{
  "tie_embeddings": false,
  "lr_mult_qkv": 0.5,
  "seq_len": 1024,
  "doc_mask": true
}
Each number is 50 + 10 x the weight over its row's rms, rounded and kept within 0 to 99. Layers, rows and columns count from 0. The size before them is the row's rms in percent of the matrix's.

# o: layer 4 attention output (transposed), 384x384, rms 0.188, rows 51-63,115-127,178-191, columns 192-287
# v: layer 4 attention value, 128x384, rms 0.0279, rows 51-63, columns 192-287
# q: layer 4 attention query, 384x384, rms 0.0373, rows 192-196,256-260,320-324, columns 192-287
# k: layer 4 attention key, 128x384, rms 0.0354, rows 64-67, columns 192-287
o178 106:43 53 47 40 56 41 62 44 41 48 56 43 54 50 55 48 60 57 48 50 44 52 48 62 43 24 47 51 59 49 42 64 75 26 59 37 44 48 59 73 56 55 49 50 58 51 59 54 77 50 50 49 52 49 60 47 60 44 50 30 59 50 64 47 34 23 43 49 70 53 51 69 46 45 42 62 59 47 42 57 57 48 54 79 58 48 65 58 46 47 52 38 52 37 58 50
v51 098:43 44 44 48 47 47 54 57 42 68 58 61 52 37 56 53 49 43 43 45 60 31 66 65 50 62 31 59 59 64 61 53 61 49 34 48 43 65 59 54 62 39 56 51 59 48 56 63 53 54 47 52 58 57 57 53 66 35 33 53 59 47 62 53 56 57 51 43 42 60 43 42 26 57 46 49 41 60 48 38 54 55 74 51 47 56 65 59 34 27 58 50 43 35 63 70
o51 099:64 33 43 42 39 47 42 60 46 38 41 54 50 61 47 35 66 42 42 45 36 50 32 33 43 69 50 42 58 34 29 46 42 61 67 65 47 62 32 32 32 51 40 56 42 59 41 62 50 48 49 36 34 59 45 53 59 42 60 40 63 50 52 47 40 51 44 50 59 57 61 74 59 32 61 58 65 60 54 41 57 46 41 61 50 52 58 59 41 56 45 51 35 46 56 34
o115 100:54 44 44 55 57 54 47 46 65 42 52 40 66 47 61 41 33 45 52 58 47 67 53 57 45 36 60 53 45 51 60 50 53 44 53 37 56 27 34 63 42 53 55 53 58 49 49 46 46 43 44 57 63 44 40 37 50 55 51 43 37 44 57 44 44 43 48 56 61 47 51 60 50 74 63 50 36 51 52 61 53 45 62 42 49 35 46 55 47 65 49 38 58 47 62 56
o179 098:57 66 53 36 48 50 48 61 50 37 49 51 51 57 22 62 52 48 59 53 55 40 69 50 66 43 46 53 44 43 55 65 60 45 32 55 52 62 66 52 51 65 41 61 44 32 38 42 74 70 36 40 52 56 49 56 44 48 49 48 60 77 41 51 70 37 57 61 60 38 46 31 42 50 53 55 59 45 40 61 51 68 37 42 58 56 39 46 55 52 58 67 56 54 25 55
v52 101:57 86 44 31 53 56 65 52 47 44 65 37 53 40 44 48 49 55 52 34 58 35 56 44 45 47 61 54 53 37 58 65 61 46 50 57 39 41 52 45 46 47 52 67 52 33 40 59 34 57 27 46 45 48 60 48 49 37 30 47 44 51 47 33 53 41 62 53 63 47 43 44 53 40 50 59 56 39 49 50 42 45 64 36 68 44 55 46 40 37 75 49 49 41 35 58
o52 098:74 45 44 35 30 57 50 63 41 30 42 56 52 45 35 59 57 32 49 49 46 68 48 41 59 42 60 53 34 69 42 37 42 43 45 33 56 66 65 52 47 59 42 50 47 40 56 42 51 60 51 37 46 61 36 55 31 59 57 44 53 59 40 48 50 31 67 43 39 69 49 57 60 56 36 35 55 46 35 49 62 49 44 45 32 50 57 38 46 60 39 45 44 54 58 55
o116 101:43 31 42 58 44 39 31 32 54 51 47 61 42 54 42 46 26 47 36 56 68 55 62 41 61 66 44 52 50 48 53 42 49 76 51 51 55 53 36 58 39 39 52 48 27 57 39 30 43 56 69 72 46 53 37 43 41 37 50 43 52 50 50 53 34 60 26 60 68 32 51 41 44 51 65 55 52 62 48 56 41 46 73 42 50 74 55 62 45 51 44 47 50 48 58 46
o180 104:44 42 52 45 58 56 61 43 67 61 47 55 55 55 72 49 62 70 61 56 31 48 50 49 42 54 48 52 57 44 54 52 63 40 48 43 35 44 36 50 58 56 58 42 59 53 51 53 70 39 58 50 54 42 59 69 59 66 53 71 54 39 62 50 59 50 45 58 28 56 57 63 35 47 40 34 40 35 64 50 52 74 49 62 65 33 31 45 68 46 59 49 43 56 49 50
v53 103:49 52 72 61 40 30 44 39 43 39 29 50 62 55 35 58 59 52 61 37 45 36 50 45 64 64 80 52 41 45 41 59 63 41 47 52 42 68 45 40 46 36 48 39 22 38 54 38 53 38 43 49 55 64 52 61 40 55 44 24 59 43 40 56 42 35 66 51 39 61 57 53 53 51 57 40 47 66 49 52 47 56 47 51 54 39 50 43 65 48 56 52 51 33 50 31
o53 105:39 47 49 35 41 41 59 58 49 44 53 41 44 45 60 54 52 38 50 61 39 42 55 40 19 40 38 60 54 51 48 51 48 45 47 40 64 41 58 50 55 53 55 70 50 59 45 49 65 42 54 53 61 43 53 50 57 36 53 54 43 38 59 47 62 67 41 43 49 48 32 42 49 69 34 42 48 49 49 55 50 38 35 60 43 59 55 55 52 60 57 43 33 76 49 57
o117 099:36 70 46 47 50 67 59 64 53 54 66 63 64 53 56 48 51 48 51 44 53 46 62 51 73 18 43 45 53 46 61 42 47 44 63 61 41 61 44 59 36 42 47 53 73 46 54 58 57 68 59 53 42 42 45 54 35 49 54 49 41 56 58 55 59 50 41 54 58 46 43 29 45 26 54 48 51 38 43 50 47 55 58 43 45 38 63 54 43 40 36 63 64 32 62 54
o181 098:63 50 50 64 46 45 40 37 45 56 31 52 29 38 51 50 48 46 45 53 57 74 34 57 53 69 44 47 37 38 56 48 42 56 46 55 50 54 48 35 45 67 27 44 53 55 65 60 32 40 42 44 35 57 41 29 60 72 36 74 49 52 41 36 39 51 35 50 46 39 56 53 54 58 65 65 36 41 61 41 55 37 59 45 66 70 37 42 50 59 50 47 37 51 34 61
v54 100:54 53 46 54 51 59 64 54 48 60 40 42 58 51 50 58 51 56 51 45 45 42 52 58 56 54 40 37 41 64 72 39 55 61 45 44 41 55 51 59 63 46 62 61 49 54 41 24 29 46 56 55 50 54 48 46 54 55 37 50 33 67 42 41 53 57 56 57 57 48 53 49 52 66 39 41 51 43 37 39 63 46 49 68 63 43 41 49 66 60 64 83 45 52 55 62
o54 104:55 57 46 53 37 51 34 60 40 41 57 48 56 45 39 45 43 50 41 50 55 45 55 33 50 47 29 39 70 40 38 70 34 50 57 57 63 62 56 29 59 54 71 42 39 51 52 63 26 61 33 66 42 48 41 58 53 52 47 35 62 62 61 49 49 66 43 53 52 62 37 70 44 51 65 44 38 54 57 45 43 32 42 46 47 44 49 59 38 47 52 52 32 56 53 58
o118 103:37 28 68 50 55 46 53 35 49 74 32 61 55 44 64 58 57 59 55 45 49 35 54 55 56 50 75 50 48 42 47 35 54 43 43 50 52 50 52 68 55 52 36 51 63 60 56 55 73 51 39 37 52 42 60 45 49 51 58 48 56 16 21 43 51 49 51 51 55 57 61 56 40 50 51 44 53 48 40 48 47 51 44 51 51 53 62 45 47 52 68 29 58 44 64 59
o182 094:66 69 54 42 57 45 51 44 45 33 63 56 46 48 35 49 47 38 59 58 44 54 27 57 52 54 43 53 41 52 39 46 51 62 49 32 53 43 38 55 46 41 44 60 43 48 51 54 59 38 55 66 45 52 47 51 31 46 61 49 46 63 76 68 50 38 75 54 44 36 51 42 61 46 44 52 56 43 43 54 37 64 61 35 42 43 35 55 47 44 43 41 54 43 46 51
v55 098:61 53 68 47 54 30 47 56 37 54 50 67 54 41 52 47 52 49 70 56 53 58 44 69 68 59 57 52 44 46 33 64 45 18 34 56 43 48 48 60 51 41 43 43 54 55 61 52 53 53 52 51 57 50 57 63 48 50 61 51 55 67 49 55 38 69 51 37 49 53 31 42 33 40 65 35 51 63 69 61 68 64 67 22 54 36 60 56 58 46 53 52 61 62 47 59
o55 099:56 55 34 40 55 66 44 48 64 64 45 47 30 53 44 55 43 40 39 54 48 37 39 61 56 53 31 57 29 49 58 53 44 55 50 60 37 61 33 49 42 49 61 61 58 63 47 57 39 43 45 56 29 54 45 58 45 43 32 55 44 44 53 31 46 36 44 54 47 66 55 54 60 46 39 58 50 37 45 49 38 43 35 67 55 67 69 48 42 45 39 50 63 48 39 43
o119 096:29 38 56 74 55 59 53 54 38 55 43 55 54 61 50 49 66 67 49 51 60 54 49 46 42 46 57 52 65 48 34 40 57 45 65 60 42 49 63 60 49 57 37 52 47 35 49 45 59 49 39 52 46 44 45 49 53 60 49 34 43 37 56 53 45 42 52 66 37 51 63 57 49 43 38 53 46 60 46 47 50 55 66 51 62 46 41 56 60 65 52 49 53 57 42 58
o183 100:26 61 50 52 41 49 39 60 43 39 62 43 39 34 47 41 37 53 47 52 43 60 54 43 50 37 45 50 50 68 63 55 51 44 54 33 51 51 66 52 58 60 47 37 42 59 56 22 40 68 59 47 44 51 64 46 63 62 69 52 47 51 43 50 49 46 46 51 63 25 71 55 33 61 60 41 40 46 43 51 57 56 57 54 28 61 35 52 49 41 60 50 33 41 53 46
v56 096:44 66 67 52 53 54 38 72 54 46 44 50 58 51 55 39 47 57 54 64 60 49 44 49 45 40 54 62 39 51 51 35 50 34 51 39 46 33 28 41 46 51 47 58 46 44 57 46 79 42 49 43 39 49 48 61 38 54 48 45 53 56 54 32 39 49 33 57 44 74 48 45 58 51 46 49 65 47 53 54 40 28 49 52 45 45 50 57 50 54 55 39 48 52 51 52
o56 098:58 47 57 55 33 38 75 46 51 61 53 53 69 48 55 42 36 53 57 48 48 46 46 44 66 32 29 63 54 44 46 41 43 50 10 25 46 62 55 46 48 39 67 45 61 39 30 61 37 54 64 50 64 41 51 43 62 49 57 49 64 44 40 54 43 64 49 65 42 71 44 41 42 42 61 64 62 62 62 62 57 66 49 53 42 56 58 39 54 60 56 43 37 35 36 50
o120 101:44 63 45 59 60 67 43 61 44 44 40 47 30 51 53 46 44 28 47 48 57 37 35 49 63 65 55 40 50 57 56 45 50 46 45 59 47 56 57 57 57 53 40 62 51 54 56 62 55 57 53 46 54 46 57 37 50 51 29 53 52 74 49 69 53 28 22 34 46 37 57 46 64 51 55 41 38 57 42 38 49 39 26 40 51 56 55 41 56 41 37 65 58 66 49 59
o184 092:51 49 49 19 59 39 29 39 58 52 52 50 56 42 46 60 53 55 38 54 28 62 48 47 28 60 57 36 46 59 49 70 54 44 67 51 54 42 56 53 39 62 49 50 47 63 51 52 68 61 36 52 34 70 61 57 37 49 46 59 50 31 44 41 45 55 54 50 70 48 44 62 46 58 37 29 46 32 43 51 50 49 69 43 61 61 44 45 37 53 37 38 63 41 55 44
v57 096:59 61 61 49 58 64 49 54 56 66 50 61 47 51 46 38 43 47 49 40 62 47 54 42 43 42 57 39 36 64 48 56 54 44 45 58 53 52 31 55 39 49 59 45 50 47 31 38 52 46 55 42 41 51 41 72 42 49 49 40 47 52 60 57 55 37 58 48 44 62 53 55 28 51 41 53 29 52 46 63 52 49 38 57 54 56 61 39 51 37 46 61 35 42 63 46
o57 101:50 71 36 57 45 61 48 46 35 38 57 51 50 52 53 25 48 59 44 44 51 60 24 51 55 40 65 60 51 58 54 33 50 55 56 18 72 46 44 47 63 51 51 60 51 64 49 60 53 58 57 69 54 58 59 45 52 51 74 43 56 43 38 41 55 51 49 62 58 45 62 47 61 53 36 54 60 54 74 42 57 28 65 50 49 60 46 50 36 76 52 34 34 64 37 42
o121 100:52 41 64 42 68 40 49 48 56 55 54 80 45 37 56 42 63 38 57 44 40 43 60 60 46 53 40 55 50 47 57 60 45 69 53 59 50 54 46 50 50 33 50 45 44 38 42 55 55 44 41 24 59 40 51 39 59 70 48 54 36 65 51 67 49 45 54 36 56 47 38 30 56 34 52 51 44 59 38 37 43 52 52 50 71 57 55 64 60 48 60 49 56 42 34 55
o185 100:49 51 44 46 62 38 50 50 49 39 46 29 53 45 40 60 54 63 56 52 56 55 69 39 58 54 41 48 45 46 33 65 49 46 47 55 27 37 74 59 49 62 50 47 63 48 52 54 45 45 56 61 52 45 49 28 55 39 51 65 47 42 49 31 32 62 39 39 50 62 46 44 54 59 62 45 43 62 56 60 53 65 45 57 45 36 58 46 55 39 47 58 65 49 52 63
v58 098:38 36 51 19 63 50 47 47 37 49 47 43 38 53 42 49 56 42 59 55 61 32 40 54 47 52 48 63 39 48 56 42 53 36 53 27 36 55 59 50 50 63 50 45 50 37 35 47 58 38 64 55 49 39 41 61 61 48 67 47 72 52 73 55 42 55 44 55 59 39 48 65 51 49 49 79 61 42 47 63 54 66 48 47 38 49 58 52 57 59 48 70 40 52 55 38
o58 099:34 50 58 60 51 52 54 69 50 60 47 48 41 50 38 54 65 74 53 57 54 55 48 48 50 33 51 64 56 54 42 41 34 53 45 63 25 49 43 54 45 51 49 40 37 44 37 50 59 37 67 38 55 24 35 38 30 34 51 51 53 62 60 63 55 46 54 64 50 46 38 41 74 38 59 25 45 46 61 61 45 39 42 44 41 43 34 68 39 59 58 47 60 51 38 69
o122 105:56 54 38 53 61 42 60 63 59 58 50 56 60 54 51 48 32 53 50 38 43 56 61 54 39 50 54 21 34 37 63 53 42 43 55 51 52 44 44 31 56 52 54 39 53 36 79 51 51 59 33 59 42 60 49 48 67 42 48 45 37 60 68 45 56 51 58 44 74 50 42 39 38 57 46 57 50 58 51 46 44 64 46 62 64 41 51 52 60 33 56 33 47 50 60 67
o186 098:69 57 57 66 46 56 28 34 52 46 40 46 64 65 58 72 50 38 53 55 50 55 60 49 52 56 49 37 54 50 40 53 77 62 50 46 61 50 63 49 51 49 36 58 62 66 44 53 45 54 43 52 60 63 52 56 46 58 48 55 41 42 25 49 55 41 50 72 39 57 66 50 58 64 42 29 40 45 42 30 43 28 46 51 49 65 51 42 60 57 43 48 49 54 36 44
v59 104:40 46 54 58 41 59 44 54 56 41 48 72 45 36 55 49 56 57 48 46 50 54 45 45 35 51 57 49 42 44 39 58 42 36 34 50 46 57 62 58 54 60 74 65 51 57 52 57 60 34 39 54 54 65 48 54 46 57 58 46 53 46 39 50 67 40 52 46 56 62 41 64 40 60 56 59 28 75 42 39 57 48 44 43 42 53 43 46 42 42 66 46 43 58 57 53
o59 104:54 48 51 40 43 43 39 57 41 79 36 43 65 54 64 51 50 48 52 48 64 47 60 52 55 46 55 66 54 56 42 52 40 57 58 41 55 47 38 46 67 37 39 43 51 40 34 45 44 26 53 48 41 35 52 40 58 41 40 61 56 47 53 42 51 53 34 39 52 56 50 34 43 58 55 44 61 47 55 55 51 51 46 47 39 39 50 55 66 40 39 43 50 79 51 63
o123 107:57 78 39 69 58 46 56 43 50 37 58 70 45 56 46 63 41 57 52 46 44 51 41 60 64 50 31 30 43 42 68 54 52 58 59 56 47 56 50 48 28 50 30 62 52 56 41 58 47 62 42 40 59 44 68 42 39 52 49 43 53 59 53 49 32 81 53 70 46 47 60 57 50 44 54 37 37 49 48 55 40 53 35 46 53 52 51 61 52 63 44 45 50 45 49 55
o187 100:57 24 49 57 70 47 66 37 52 37 54 49 36 55 63 36 37 52 63 45 34 37 53 37 36 50 52 54 64 68 49 44 56 52 57 41 49 34 48 53 45 66 52 47 32 74 64 29 54 44 53 63 40 64 47 53 40 57 43 53 50 48 53 55 68 38 41 53 43 55 37 40 61 49 40 47 55 51 61 51 60 51 69 59 64 50 51 46 36 69 53 48 50 30 40 35
v60 092:49 58 74 37 50 69 46 42 55 49 59 42 58 57 36 45 44 45 48 53 51 63 57 33 36 52 59 51 47 59 40 40 47 52 49 52 48 27 59 44 38 47 51 48 47 56 57 37 48 54 63 49 62 49 66 29 61 59 46 54 35 39 40 56 67 49 35 33 55 30 51 51 54 50 42 68 45 50 39 76 58 37 46 44 53 24 30 53 43 66 55 51 30 45 61 40
o60 096:51 44 45 50 43 36 41 52 43 40 59 44 40 50 48 47 49 46 74 34 38 61 59 58 51 71 50 62 51 41 60 37 41 35 49 56 53 53 54 40 68 48 61 61 42 38 41 58 63 54 49 61 58 52 43 49 58 39 45 37 61 58 56 59 50 50 69 51 61 55 48 50 62 33 44 22 59 51 47 27 36 63 47 72 53 55 45 50 35 59 46 57 47 47 40 38
o124 099:66 41 69 51 52 62 51 55 32 56 40 63 61 43 53 47 40 48 41 66 47 46 48 53 28 70 51 44 59 53 47 57 48 49 55 41 41 69 42 59 46 65 54 36 50 54 38 44 47 46 50 57 24 71 47 34 54 61 52 51 49 40 47 38 44 48 70 49 58 45 54 45 48 48 80 54 60 50 48 56 42 53 67 36 33 55 41 60 57 52 50 56 52 45 61 62
o188 095:52 43 33 48 49 49 51 48 67 52 44 48 56 56 54 50 64 64 33 52 47 35 45 41 65 29 40 56 50 58 55 60 64 50 55 49 46 45 44 56 53 31 36 37 71 63 64 50 60 34 38 55 37 43 52 55 38 39 67 43 44 45 61 56 27 59 47 42 42 50 61 65 46 52 28 49 37 48 36 49 50 24 54 50 58 51 63 36 54 40 45 35 34 59 28 75
v61 102:52 52 46 46 49 50 50 74 70 47 46 71 43 43 42 38 67 47 27 53 56 47 52 47 42 41 45 50 51 53 50 43 44 39 39 35 65 68 64 20 48 36 48 62 41 54 41 46 54 50 57 44 57 66 32 50 35 43 54 43 52 29 50 56 57 41 44 61 44 64 45 65 58 61 50 46 51 55 38 54 50 58 34 53 56 37 65 47 40 61 52 42 54 48 59 52
o61 102:50 53 39 50 51 50 48 29 35 50 51 43 51 71 58 66 50 70 45 56 58 59 32 37 53 46 57 53 56 57 48 48 65 53 40 63 70 43 58 53 30 56 65 39 41 48 54 37 54 60 49 52 29 36 61 38 51 50 44 54 48 65 42 45 45 49 53 41 50 52 62 53 48 49 43 45 56 51 53 37 31 49 62 55 46 48 48 60 46 45 51 50 39 40 35 56
o125 112:40 50 46 42 37 51 43 28 48 44 39 57 57 53 40 48 42 43 63 55 42 53 52 46 56 60 40 44 63 36 64 50 44 54 51 35 40 33 53 57 63 54 38 40 41 49 66 66 40 55 46 75 64 56 50 45 52 46 49 61 48 50 59 53 30 38 56 63 48 49 42 38 44 56 29 55 49 46 58 52 43 32 54 38 55 49 49 55 74 63 71 49 68 51 42 72
o189 094:51 47 71 68 67 56 58 57 56 36 66 52 40 55 53 60 56 61 50 49 46 59 59 57 50 53 56 41 45 46 51 59 54 55 63 54 44 54 29 54 44 48 45 69 55 46 39 47 51 48 60 30 41 52 47 35 51 47 74 47 65 55 47 43 70 64 54 45 51 58 44 50 45 40 56 50 55 53 53 52 67 37 47 35 49 56 28 45 58 50 35 64 49 34 45 45
v62 100:40 44 43 50 48 53 54 50 53 47 75 26 59 37 32 34 66 44 49 61 37 46 40 47 48 47 55 53 54 63 25 51 64 67 51 50 59 60 57 40 65 44 55 42 44 60 47 58 28 57 59 42 44 51 47 64 62 62 58 47 54 46 37 46 47 59 63 46 72 62 45 41 26 62 65 58 33 50 54 55 45 48 43 61 59 46 45 60 53 45 36 37 53 60 55 59
o62 099:69 46 32 40 18 47 53 59 59 50 33 63 71 52 53 47 69 55 54 46 51 41 58 54 61 66 49 39 54 36 36 41 43 45 55 40 59 60 42 46 56 67 65 46 60 51 35 61 57 55 38 61 43 49 54 44 49 43 53 39 43 42 61 39 62 46 48 40 39 55 44 62 48 53 57 51 59 49 34 45 41 66 57 55 42 51 65 61 57 53 40 53 43 52 47 57
o126 102:49 48 53 63 59 52 52 34 50 41 54 74 48 64 49 55 40 54 40 36 51 45 24 42 50 44 50 47 60 45 60 67 56 52 43 61 61 33 50 42 50 48 33 41 41 56 43 46 22 59 44 51 37 45 42 35 53 36 23 40 49 59 50 42 25 54 58 47 56 45 63 60 72 44 32 54 55 32 58 50 78 49 61 41 38 50 36 36 35 65 41 45 52 37 52 40
o190 102:41 48 70 52 43 51 38 54 50 46 26 49 34 52 61 59 22 54 59 44 40 57 52 38 51 42 37 51 34 55 67 40 47 32 52 57 36 43 52 57 51 50 54 62 52 35 55 56 84 50 52 55 45 46 48 54 42 60 56 62 68 66 39 66 50 64 36 63 29 50 55 41 60 56 45 57 46 52 48 37 41 60 32 39 54 60 45 32 42 38 68 60 53 47 45 55
v63 107:50 39 55 33 47 60 46 50 65 55 41 54 56 49 41 48 58 62 47 52 59 70 44 53 56 52 49 33 61 50 46 65 68 59 50 53 61 50 63 42 51 50 48 56 54 50 54 46 49 58 48 45 43 62 44 51 54 51 48 49 46 38 58 52 43 64 44 57 64 52 47 45 48 55 49 44 37 38 54 43 52 53 50 60 51 55 54 58 33 46 63 69 43 54 61 38
o63 101:40 40 33 41 60 53 50 57 58 62 57 40 53 52 62 54 47 43 56 57 45 57 54 51 59 50 57 58 77 51 46 69 45 65 63 58 52 61 43 53 65 46 51 38 69 62 60 66 55 32 35 49 62 35 54 58 45 42 27 46 46 51 32 51 40 42 41 35 44 41 46 41 50 60 52 71 25 56 42 35 49 43 62 59 56 49 64 59 60 64 46 56 33 52 44 48
o127 112:47 45 38 50 29 37 57 56 38 50 30 45 51 44 55 50 43 37 49 59 45 29 52 33 47 52 45 69 36 48 67 62 46 45 43 34 44 59 47 54 61 38 48 52 38 59 43 26 52 39 61 40 43 63 47 41 59 41 53 69 52 66 55 53 61 65 69 43 59 39 48 53 56 30 67 41 50 49 42 50 51 60 40 51 24 49 29 43 34 53 53 45 60 52 57 46
o191 100:64 69 62 50 62 73 53 45 56 43 75 64 48 48 42 55 65 50 53 46 59 51 48 55 42 49 79 34 50 49 22 54 35 42 43 70 56 57 56 63 47 61 58 45 43 32 38 37 42 53 55 44 63 42 37 53 47 62 59 53 57 50 50 41 63 41 52 55 45 57 59 63 36 64 48 47 57 61 68 56 61 46 68 39 67 40 54 33 60 33 32 33 58 40 60 50
q192 052:59 55 37 56 53 62 45 49 41 55 69 54 50 34 48 53 36 37 68 42 65 40 40 67 60 51 51 52 56 73 61 55 58 44 57 43 58 50 50 52 39 46 51 39 52 49 39 53 64 58 55 37 48 47 62 67 37 42 66 57 52 42 61 58 60 36 40 50 47 52 36 40 71 50 56 42 72 44 51 83 56 60 75 68 56 60 66 54 45 42 48 54 50 35 42 51
q256 090:48 38 47 41 48 50 51 60 63 68 49 35 42 52 70 51 53 48 46 42 41 56 45 37 58 50 73 47 59 42 49 47 51 51 44 55 59 40 41 50 40 59 34 39 41 58 49 62 45 33 47 58 34 39 57 67 53 67 61 48 56 39 27 55 50 50 43 62 51 48 41 40 48 41 42 50 53 41 49 61 51 54 41 58 50 59 35 45 58 56 52 48 52 60 57 42
q320 073:58 41 37 54 50 63 58 66 54 61 39 44 38 58 63 46 56 54 41 48 40 51 52 55 48 46 43 41 61 34 45 58 71 53 50 49 51 46 68 45 56 54 64 51 60 52 58 55 50 41 49 34 46 42 59 54 55 48 61 46 42 53 34 36 54 62 34 51 47 60 54 29 61 40 41 38 57 46 52 50 24 47 65 40 50 67 47 55 48 57 59 42 46 36 68 57
k64 090:52 52 46 44 49 47 45 34 33 53 61 67 49 45 45 56 62 47 50 24 55 49 70 40 59 39 54 32 42 73 52 44 39 48 57 45 34 49 39 55 50 46 45 61 60 56 48 57 54 41 41 23 53 38 33 51 64 60 49 54 46 58 50 60 46 49 62 41 41 56 65 63 47 56 48 57 55 45 60 21 51 47 57 51 42 38 65 56 39 51 54 49 54 58 73 29
q193 062:56 35 65 45 56 62 60 49 56 56 43 33 24 56 40 65 46 53 52 67 58 52 58 68 50 57 42 50 51 65 61 41 42 37 40 54 58 49 47 56 45 52 45 62 47 49 35 35 36 66 61 62 35 45 63 42 16 65 39 61 55 39 44 36 31 35 43 56 50 48 48 57 47 39 54 41 58 42 38 52 28 45 54 53 50 48 52 47 53 57 62 52 43 55 51 42
q257 087:61 61 50 61 48 31 56 62 49 48 68 40 46 51 63 46 40 47 37 54 46 41 45 48 53 43 33 51 47 56 66 52 59 55 39 47 46 34 62 44 58 59 45 51 47 42 32 47 40 63 49 45 30 49 46 57 51 48 57 51 53 44 52 55 53 50 42 61 31 48 49 38 47 50 65 32 68 34 57 59 43 65 46 71 50 53 52 46 68 60 45 54 32 59 47 55
q321 085:57 34 64 49 36 43 43 49 46 47 35 32 40 51 50 64 46 45 59 66 69 36 61 51 62 38 46 40 56 43 58 78 74 51 38 77 64 44 60 46 64 65 70 47 38 59 57 46 44 52 45 26 35 53 41 34 54 52 66 29 50 46 61 68 50 51 53 48 39 38 48 37 36 44 58 50 44 57 51 47 53 65 49 52 55 53 54 52 51 39 51 59 53 61 56 61
k65 084:50 55 49 30 40 40 30 58 50 56 45 54 37 45 73 40 69 48 33 35 51 52 38 34 40 45 71 45 48 46 46 40 56 57 47 63 51 51 34 43 69 46 50 36 51 65 66 48 58 33 45 43 53 41 50 49 56 29 58 27 54 50 37 64 57 48 60 48 50 69 57 50 55 52 45 49 52 51 60 40 42 31 46 32 53 47 39 42 23 50 51 23 33 43 64 51
q194 053:44 42 64 53 48 50 50 55 53 52 58 40 33 45 51 42 41 60 69 42 70 59 51 49 66 36 62 49 49 60 56 41 47 41 45 41 53 43 48 45 45 30 57 44 50 56 45 47 58 46 70 62 63 48 60 47 41 43 38 59 53 33 27 40 44 39 63 59 52 52 58 36 60 55 56 45 73 42 50 42 35 39 47 61 51 43 49 53 84 53 58 41 26 56 56 44
q258 088:40 45 50 36 71 46 43 51 69 61 55 38 45 62 67 64 47 45 41 36 58 61 42 46 68 44 59 60 65 48 47 51 56 33 41 51 64 43 54 45 74 65 44 41 50 53 45 52 47 36 43 49 44 61 58 44 54 52 61 54 43 49 41 62 47 55 30 51 47 53 22 37 47 47 36 49 64 37 41 62 44 46 44 58 50 64 54 45 55 50 47 44 42 66 70 48
q322 078:42 31 51 42 35 50 30 58 57 47 32 53 39 49 67 59 36 43 46 50 55 41 61 55 62 40 54 42 47 41 39 48 80 50 45 59 63 36 52 47 69 66 69 42 44 64 48 52 49 57 57 37 44 58 38 38 57 57 62 49 54 64 40 63 61 49 52 38 42 61 43 34 44 39 45 63 48 49 62 45 49 47 53 45 57 61 49 59 55 30 53 62 48 59 64 59
k66 081:53 48 57 32 51 36 49 50 35 47 57 46 39 48 54 52 56 40 43 54 50 57 53 54 32 49 65 45 41 53 44 36 49 53 29 53 51 40 42 34 51 52 37 63 57 54 57 59 38 55 58 46 43 38 59 53 81 45 42 44 60 52 58 46 37 72 49 65 55 48 60 53 48 40 57 36 43 50 59 41 52 22 52 39 35 54 59 46 31 56 53 62 49 56 35 50
q195 067:48 52 45 36 55 44 54 45 58 65 51 48 39 58 60 57 60 66 55 46 54 59 40 39 38 34 40 39 46 51 36 40 63 41 58 55 58 55 54 51 45 42 56 53 48 52 42 46 48 50 38 59 49 40 67 29 45 56 60 42 40 34 54 26 46 47 44 62 39 52 50 54 51 54 44 65 37 63 61 40 50 62 48 52 35 50 28 62 50 54 38 55 48 59 42 45
q259 088:47 59 49 45 37 63 52 45 55 53 44 64 50 46 51 55 55 66 57 52 56 52 57 46 43 36 48 48 48 42 58 47 52 61 40 58 41 41 57 63 55 50 53 42 46 31 47 51 54 63 51 43 74 46 47 23 41 42 52 60 45 43 43 57 52 24 47 49 45 34 47 52 48 61 37 60 45 51 38 70 35 60 45 56 55 40 63 53 54 44 60 45 45 40 53 52
q323 078:56 54 58 57 34 37 51 59 50 47 40 49 48 41 55 48 50 42 45 53 50 48 52 55 40 54 57 57 51 55 43 69 40 48 72 64 63 38 55 50 59 53 55 58 59 60 32 42 49 59 46 72 43 68 46 56 36 47 60 51 40 56 63 63 52 51 70 57 52 56 55 69 55 55 54 61 46 52 42 35 53 71 39 63 57 44 49 46 50 38 62 38 44 53 35 67
k67 086:63 61 53 49 64 55 53 38 58 40 78 44 34 47 55 35 49 60 45 57 59 70 46 59 49 74 66 54 44 50 63 55 48 66 43 51 54 42 49 49 65 57 54 50 49 50 65 57 57 56 37 14 53 34 50 54 50 49 58 45 46 58 43 61 52 47 38 65 51 54 35 52 46 29 52 40 44 35 55 47 35 59 41 41 51 50 55 59 38 46 59 59 50 63 55 41
q196 065:48 46 51 43 52 57 53 55 26 47 51 57 48 49 38 48 61 42 65 48 48 46 66 59 69 60 43 68 46 45 39 44 45 55 59 47 43 53 30 51 58 53 47 46 67 46 58 58 60 55 41 58 30 48 48 62 46 31 42 51 36 67 42 56 54 37 45 79 40 45 54 53 48 42 46 49 52 51 45 63 49 48 53 66 71 57 40 48 33 49 62 51 45 55 40 49
q260 081:47 38 49 43 60 59 55 62 59 75 51 61 48 61 40 64 33 54 51 56 39 40 33 47 47 46 40 40 60 50 41 56 60 37 59 63 54 35 37 47 58 59 49 56 57 62 49 56 58 38 58 40 53 46 44 47 66 45 32 57 65 34 45 72 42 48 54 43 47 57 39 49 35 61 51 51 45 46 49 52 42 30 48 53 51 52 38 45 56 48 32 58 52 39 45 42
q324 086:40 42 56 54 31 60 60 78 63 46 34 59 52 48 63 50 40 58 50 48 30 47 50 48 54 48 45 38 51 52 55 65 31 63 36 55 29 59 40 57 62 64 50 50 46 43 60 64 62 44 50 45 47 53 52 53 46 45 42 34 50 29 43 52 64 49 17 40 38 45 44 32 63 49 46 60 57 60 69 44 41 47 54 49 43 49 57 61 54 53 47 43 42 39 59 66